Each number is 128 + 32 x the weight over its row's rms, rounded and kept within 0 to 255. Layers, rows and columns count from 0. Numbers have three digits each. The size before them is the row's rms in percent of the matrix's.

# layer 10 MLP down (transposed), 256x64, rms 0.267, rows 110-159, columns 0-63
106:092112149123100080126072123194118111160107134118114102121137155160119126116153117108150162123204161121156074125111149150037021140167136134142113153121159162150106143154140106069097103149134153
102:111117121108144123109103168133133178153108123128195124099116138160181078101176128090034167065055130106092123150150117149144140197130138120114114124155109147097140125086136082097098124113194113
076:152132162095181170124121117120103143110130089149141111161129129083159106119141158141146148113130091144157223173098075183091055136084118112149155108074196145098102098096127134170116094108153096
095:128085131096083178149109160128120148169134109116117099075120147119143140093185081117145196127127102093143128069064117156155112083151142107133102126105075125100155104147172068106092173140091057
095:139140140163124127145066126094132168138062125065135112067140096173125158057155113099097118154109092141055170122096128132133144187077120107116124097196117165180128159112080135117133111123136155
107:111107178140107140166114182103120138140190105116121118128153116171101174153141139093099108200110107077091092180131169125125108098126134144120036150086128137184175114143087154200109112141149128
113:160039129160115123162122163090142121127141136150159121146092133144066152164102082102103116133119124127069128144081129071072107126137128201137140158136099142139088160040129114142159110139124197
084:116156128121140163094086118191097158180162123084137074133155087135129154160104158106132089124073125095176147156026148108140121118095136079150152151158160090146112120079135086067144139117150112
105:170187151118111144102086112144192178178108144155158135138105078153103098096141137104091163131095142090154131123109117100117149157112205101145060180136157128118099094115142170078129088084142183
101:067106141140094041121126092104114140081124157133136064103124090133135171154216105131174089181120112072121093188104157157129123121129159117123126182109135125132145098171115074135093132127126102
112:160121180161083181135124087141116122148149113147116095097136113117166174088109115139062063213114117121126114160099172130107101165117118116125091163108115130151152057153120144102061084089153164
091:131200130153187100125143100149154187104126141149078106123131130124145093143112142048104103133115127111149097135159099099156085100083161138041132116160102091105120091109096096142141212098100113
105:157099132107117201151104141099113100111106079111095132117113060152087118132154109092178178143101108139125121142112106147148146136127131178153109145123219189042123147118155176180155142102157144
113:110117093112128131209112135088078131105191183096153163150144158074103089125155101090115168142113114162163129155046158090098104141178138181110126170131138113052151114105141125116120110147149130
103:179116182137140104080136128119123179131118162163184100095074102160118106145134143154203100173091119126095118163091128168130106185152082097125140098108135144195143162131085097135089118175128073
080:120162123132127183088134091092114130158095157163119136140153135098159202113104120169089095158144108076169145185127189192111128135081140108143166078090152077116152187070151101111130148128154134
109:177141126131178125091080132070083131143105072146100168104141123150150121113107080102069134145075127087121152140109106071185160062196172112148117173143106127140132108128097147105177141131179125
085:123146140116148090170099125175148179118147148091127129115154046075142120163066115104118165134154063118147117132079149106123177153121161128054110133093171104073094144094128083132133151086161090
109:163158098118098090143131118116154160132144181125173108123141111118101100096142093093153109161142157138078106111083110133092112143139083079116116100206144172070149137157121153105036214136116124
109:077164141111119095139149106116140097134140104110148174151170174124130148082107059161140139178138150111125124131160187106154109084095114111148132204089151129169137082061120111165091209140117162
081:153147151166167111145132067179117130115103142081117117162181120129149140166103084153117107158136127136194129184093129162103055157047160109134157111083112126119138094058137193113100138133133122
097:205091087092120072110154143149150133114100128102140061154152069111157142095153144188119172112122114201067088131141110086155129140158177107137107156092141159091114092109100120177119105116109104
095:163153126073090154168093121076114107163121120107162114101073128108104116132127120092141078095146077113066126166104127100158071095115189156107199052143126175138123171141093127121138134080124124
099:153137125098111107127145119139128159213084107132106183193094097166160122114110097129139186101123123134112122092078167143160143124094126158130138161079199112103100136178170172126143060072128114
107:137148099122135110119137106118131132082165129087116090123128101163156154113126149165112103184132129123097116137148134156146199155165151055106133132178076061173146063069131137065109157151070166
113:136100146148154148046146123180104127087159172127117108108135052138076113150186071127077117103165075089108092171145123147147125157104140116123112137119170093092156083140083111183114112177120137
104:174180114145146138123158126135108114128106132213107185164121157100137138104135120121137204100153138191148140107184139128140056134178115092062153136086146115094109140162171131153096071138098115
102:111089155169112102109141111084156119075121138122144123092092129112171105174113111111187147104146159159072106164119056134117091093116118114155120154171170159095174078055110136117087164084143178
108:104146122118133224126165131075111128131097125072144138136190121205121147126126145109121108125117151136117169120142124178172091147161139084176144169096177074108162139110061158157167128166127158
103:121139102100195119142111125109104066142137105118107172068105131111102091131169132194131182113153150149160181162156094149054130126178125145149180129120091135148138144076098089108160067167139153
123:102038137128093130117092144099136114067127091157164136150150105085103133098174136136154137131128175145115138168133115108164119081134221166190153134136128118111153117193084184126094107138176126
114:159141095034124145138152089120140156156126112174118089118147157106165113127112144143026199097086125184133132154144131108166148117126088105132131092098182121125112147150104134136195123158083156
101:120151081103141169151195138132146135123072125144160157165104154163140128137134164098199103107060107121127132137174152171141127108162114098096145206109103149061098172151141102119143187133145184
093:150098137109150090124068120108130089092115103166118098174105082173163139126095100132146179126141163084187043147083105052130144117174126073116137160114155127147135071143128118166128104110170124
120:068179134154097135084106120104086099148125094112083177085123160160082095159131133125181070097109071124093125085085127198092058124083134140140118120146121154149099118106153096158093117108107106
109:154107079096113108126149099134135097126159145129151142094114069148127096193159110150111131093152134071141111114033198078128122142128132076081124111118113124108185151172171124180089122150148175
115:051099193184155116123115098100100127094152123104123135104181073158079145159090124163127068137105113153153084151127125104114138133136151212132078135097136163145101133138065106104144186134137143
074:090153161137154162128131095100111105176077145185118202122106141098165158120110130125163042088089168095182129157158196081157117122146130156109125164109156137119098146082116137196121123127147139
082:023111060140181139137118099146139175115092130111169161139126121111115158118104105128145150151142150093148100169139110065090159085090183101154130119090172151176135176179128109128145129117170092
103:131127069104091111080101131184092112123121157158113130164122133092126135190065106125195159164152118131135095152143134115104088123126158118157172059110129123177091180210127105130118072108095114
099:102120108110134105160133082139118170117131112129169164121119123099105134052124107094108133180086125183113127203174078124101124085105147098098119116137206181103164113127156146133072105095144197
115:134125159141167202145116121105135167128110116106118103126096063092155082227135210143127159126177118103103096135099094142078149148121147139170154151101119125127089178103087091124136144104134178
102:180115145137039091095145154105105118067111181139111117163108146117106126158139150104117096094165101135097101090114062101079175117154131077153104150105082139118119144186201107119132143181125126
111:128175165107113123129160124105116111137159083148122084140096112122135089150136149060136130109101133132101113124090066115140180123145091111097156163161051077190134118158188121166154067093156068
105:131142143113136133120112113115128171077157147050149112125187077173122114110124163151168099159120137095167100141048136085127105107153109191163120193091102146045126149116099146113091109100109151
086:094128179135144095099139127136051064156130109176123173120080181098118125141130062105174113111108163129117140135189183064149113112123110106115142167088119128156143121114102120160196120131139192
112:189117086144147123067147121078175155106094159098102129092102138119155083139137096116072161100191100156136120158168115105142091110179137134164134194097123100059178089134147153169158138119151138
068:107168134134180144168089108111130103185135131170089181160119141076154080137072131133128129163167081124169168113159153142152095164067166097093155067137126127145087147111096086185139151117168142
095:107123130109132168167158126118062132123151192124126171104118120097088192157079150196136135106178158172134106083131106126126113120148053081181121130143133138087113136122159056160094161153097115
097:123102137119134179117133102115092072178149090089115108061104116110156124129144118101130061091133132146168191098126151103174108077144200125106100111129123092147131170073165088167135061156150134
# layer 10 MLP up, 256x64, rms 0.267, rows 111-160, columns 0-63
106:164100147139116180140121114153123113124179121114075106145121185135065175086156163097109089158119155092188132088136178107111167130145178043141141122112093163112094109138110161126154109077097177
089:140130105116125108137156130147179132119137193121164180157169110137104090166083114114083130136085112132046096116112087155160136063121134173165071126167141034134095121153149125097115121160109162
103:114094131124144190174213138141123133159137121122067129067120120109129126124137136069140115154152137194115163144127111176095090122188095160126139079063122111104109134096198094138134125081116087
093:157097130185103131126134160093157122107116170153140110038141199094088151143143153149138111134141154082123190164139125120119158035119163130103121178144135125080143076113081120109158118116076134
104:113166159058136176059135097129125099159175128172110170112162094123129122182116140102120155145078155139132115155201156132196101139120125117135105118084159145137083189151069153101108165105146115
109:128111098099133136181132181070096095152129157099191122080147160164110123174096142050146114171092049148148122138147123137125119142194116140120182115089121179176141092082150130155128116120128102
092:130141104105176167201145120119100115113123086118108111108148119093085170108120083132087102110193135170103119165158117184093134127194059139158167194142086124160151143154142089071143155134130120
091:118123113128122144160087103129188133117143148089182105152126110162111114119056150109075092149164166114093105069114175150144148061147126104075077150088154091111093123161074086148183154129158138
105:111108103192139108156131077134156171133163105151164141143145122111089147149170218139102094068125160045064091152147106143113132148151078128091125125109097072123113163126086153137102150165129140
097:141195163130078181214121090151091125106156122109100095129071161104123146156150163122128134094068149099113181141114170164155098098141124121096094124118130157170168061099112147104087140099102144
097:093144170111186107132103141141107189121085110146133099100136132104079142220166114036064103076132142167089166121143173098121148133152138092148109145091096110149110104146137125100118170109111149
106:147163088157159170138147176104057085131086122115086172119169125105096122107166110121167137168160135093050114128162136120156129130119177092154147106149109167119155075101138095139104110130032121
110:065131093157125118092127108082179132124163165103133092119156151090200176141083184112127147121140126169110105143126127101077095095110155175093121122134115156169176093119083101190093102187099120
098:148151159145118218114166146103130042101119088115047119126161080152118081127169127127127131124176107108130097163184126145130109110177130063091161112148112149157114090151159108128173145112124160
088:113146156096113102070167095148176090126152101107121120134067130120115113115086186096103129156157073156136176066131093165102160120123059172157056132170123133097158104124065125117112102121115099
114:147131106117126132091113127140143116161132075122116130134104111174089134118187084191117082116166085100139130183157168126173184154146090124096159083115129177197139104143135166102110190136122052
094:193082126116089112125153135158124138136197156117136182148171121140144119099131202082152133155120124107153041110151077150156131113149095108117201104132153081117167130106120146160104129182098084
104:157155124130161118091191116156176101110104146108203095154116142119100102118107088133104086162089136103145176187154140087105084115128155116115137154200145091070124156130104139165164111154141207
104:193125104123107051116128141168091147104124181119101106106092140116100152146162126154149115058092187174151081093128182125130079147131151109071131133167142124177131136067117171160155126141176116
090:134157163127094124140136136122072143183130062128146156079142183099123149144165148126105145127154131124136165146165181139151204121112052056159140106158076130153148119162097166143105115129071085
099:117120150159190096170127090088151150123117154055112156097103162090141116186125144096103176115112104093196086109153090102114090115120117139094131148045090150101110144124134189094163168150116118
095:112117124180093138125112149142168083087199154130147121148173171191134153115150102087179113161124093077108061129128159093153076113119149073150122187157117132152163129104086168144097168116103145
107:198179123112089140169075150151145123132142118168171081087163079139111093113149155077185091115109092147098145079126154136191158103108136166080105184072127103146097159120124131130079144119140120
112:170108098150122158099159146200122091067139102137178153176092076141145102133164134179084113093125117109121151071156084096153162146111120083108162142140049124138081121100106158125075104116101140
106:104127109156140154119114149164098166148124154116165144135109081122129090202190119167127044069148064124133126096181063141111153123119095157112078146105164086117116140125053150137142127147142149
108:101080114162091211124130149150149128147125191136118106088187110091081083077132109128160080113169101124051137140178112140118148110120140091154139167132095068184164119144171115124117124098110130
092:133115109132147125049139113160155151197158182105080131127096099109146104067166176126118129200160111113186135097112109093114154092120103169106127055144109155163155141089073128091108109145123124
108:144129171097135123128141140097159137075123144135089078125208131146073136079122164105127065158145177157144119093123195151127168098089156073142218129133115135141098111121108183117139104133091149
095:141111089142158113189105150154103165177111126130121114079120093099080122181121153108085128101168202131109135128112134147071137163142183189092132150091094094078131088072121132127092135126065157
136:117098170155138095146110204171159152139176129096157131126164125111105079097086126103107108119118165126109076079139111186104188137129179149078155101122168152142089063111089111160085131164162150
114:168109131140088151190146185098140173156141177171160134092134101170085107106167188116183087156125113170132156125104129171105152080131120087090092132142091120148114099080150066173094153128113146
098:157145119067076168123110121160137095165100147097106139149101118100083157089107180104117096111103100134198149155115109082162187108116121088124144050138155089134098126161120102108131132170089203
096:225149099158082151131081174112099120141148107152119105104126069151134132119170148104132116146083221072181109158153149127143154132150077072155153143090140130149116129110112124127106163145134076
104:169098104026138079096138093162173128164141071129135129125094096113162142091107160116177108079130144153163157123186159131087107090110132153156129100155102176151191075125108114123093108140149118
102:171126113113119107091120082134151115169165178161123136085124126164128118072146109128099109149118085072141116126144223137150145075115070113125069119176175106096137132158129155178083147069131092
114:138133130105110135115144092138125114115150122115084122160133124126103116149102103113081073187207183164091160108147145047086171171098121153142094177140135152078170086080160105149180133090102133
090:105145105113137131249132130142116113127120181138124080127162126171084086097157103141131138112165111141077096093149108091208113098127084169126094059150115121164127115158110137145190118115127128
078:125119121142116139134153130068087110142130088105148129159187101124089141101112133151103129109110103194126110137217135124109172073142142155118069138108131084103166067183175141046098107152111144
096:129102167112140132192052152134121094068171148168175158163176139095134116117145131112130091093100169117159126145156114079114139093130116122159156116070092118087091144098114153119148153043182107
101:174153140139122108203122161124066137137132137128150074090125134040093107136145163163111089158128060114110139127104176124090114152132132167142165087093132157148099131140151148100121230127102130
119:156096178164100170118104131144153085162119116078159082112097046139083148130076168119147088111158100059142111105130121168129155138111156177132095147101109127169074091148153172133178165134093138
092:142125128160137076123088093163111124127164176127096145112103140112122134127097129085116101153207128141133128170106078172092207058078137139135111138098118133163115180123152081152194175149168104
106:147077102137120161125167135161109109138191141087139098153151141140136101137164148143093155129190098184154088105140178136086129117095116075113107085160133176146069071069101074106121114159076150
104:115105132143155078142167169174109133147164060123147214128174158058104111136137163175144101098148136093106108136136126105077150073159094113151132154088143144129088083126104094097088137108188130
086:127055093121125180130186113138181108135171111141136150133170129078128173134137115118139138147142122110076097082115098209106095126132141193115153123175108195107091126139122128157047103159118124
113:127155096086106147101099097157190117146146148089168107174166173077186105138166115062090156134139143102142083084157135150136143138126097102098111085159138206137179075123149107171093115120131103
091:132126120140116127169206125082140114077108133093104143159150146097092189143161120138123157077175113170094090150077110166174108076167107124094166124171148132171212153143156163129129150151132101
084:111121119174108100127152074155141143133102151064142171073137147084081167101088143113170182100100142138154127132125104125109108097136147176092112094065148209191146088117103182123104165113111132
090:110170149140131155167083166166173095125090164111159170109082106155124158162151096087108154110103158100088222138176143139144106109152086144094086096081122104121081146167158147113094089100132089
090:098109128096158142135137131163166119124089147102122124168133109130102148135154061084087128104132127192089118100097114130113124137137092173081060133144153161211061128148157105068071160117169157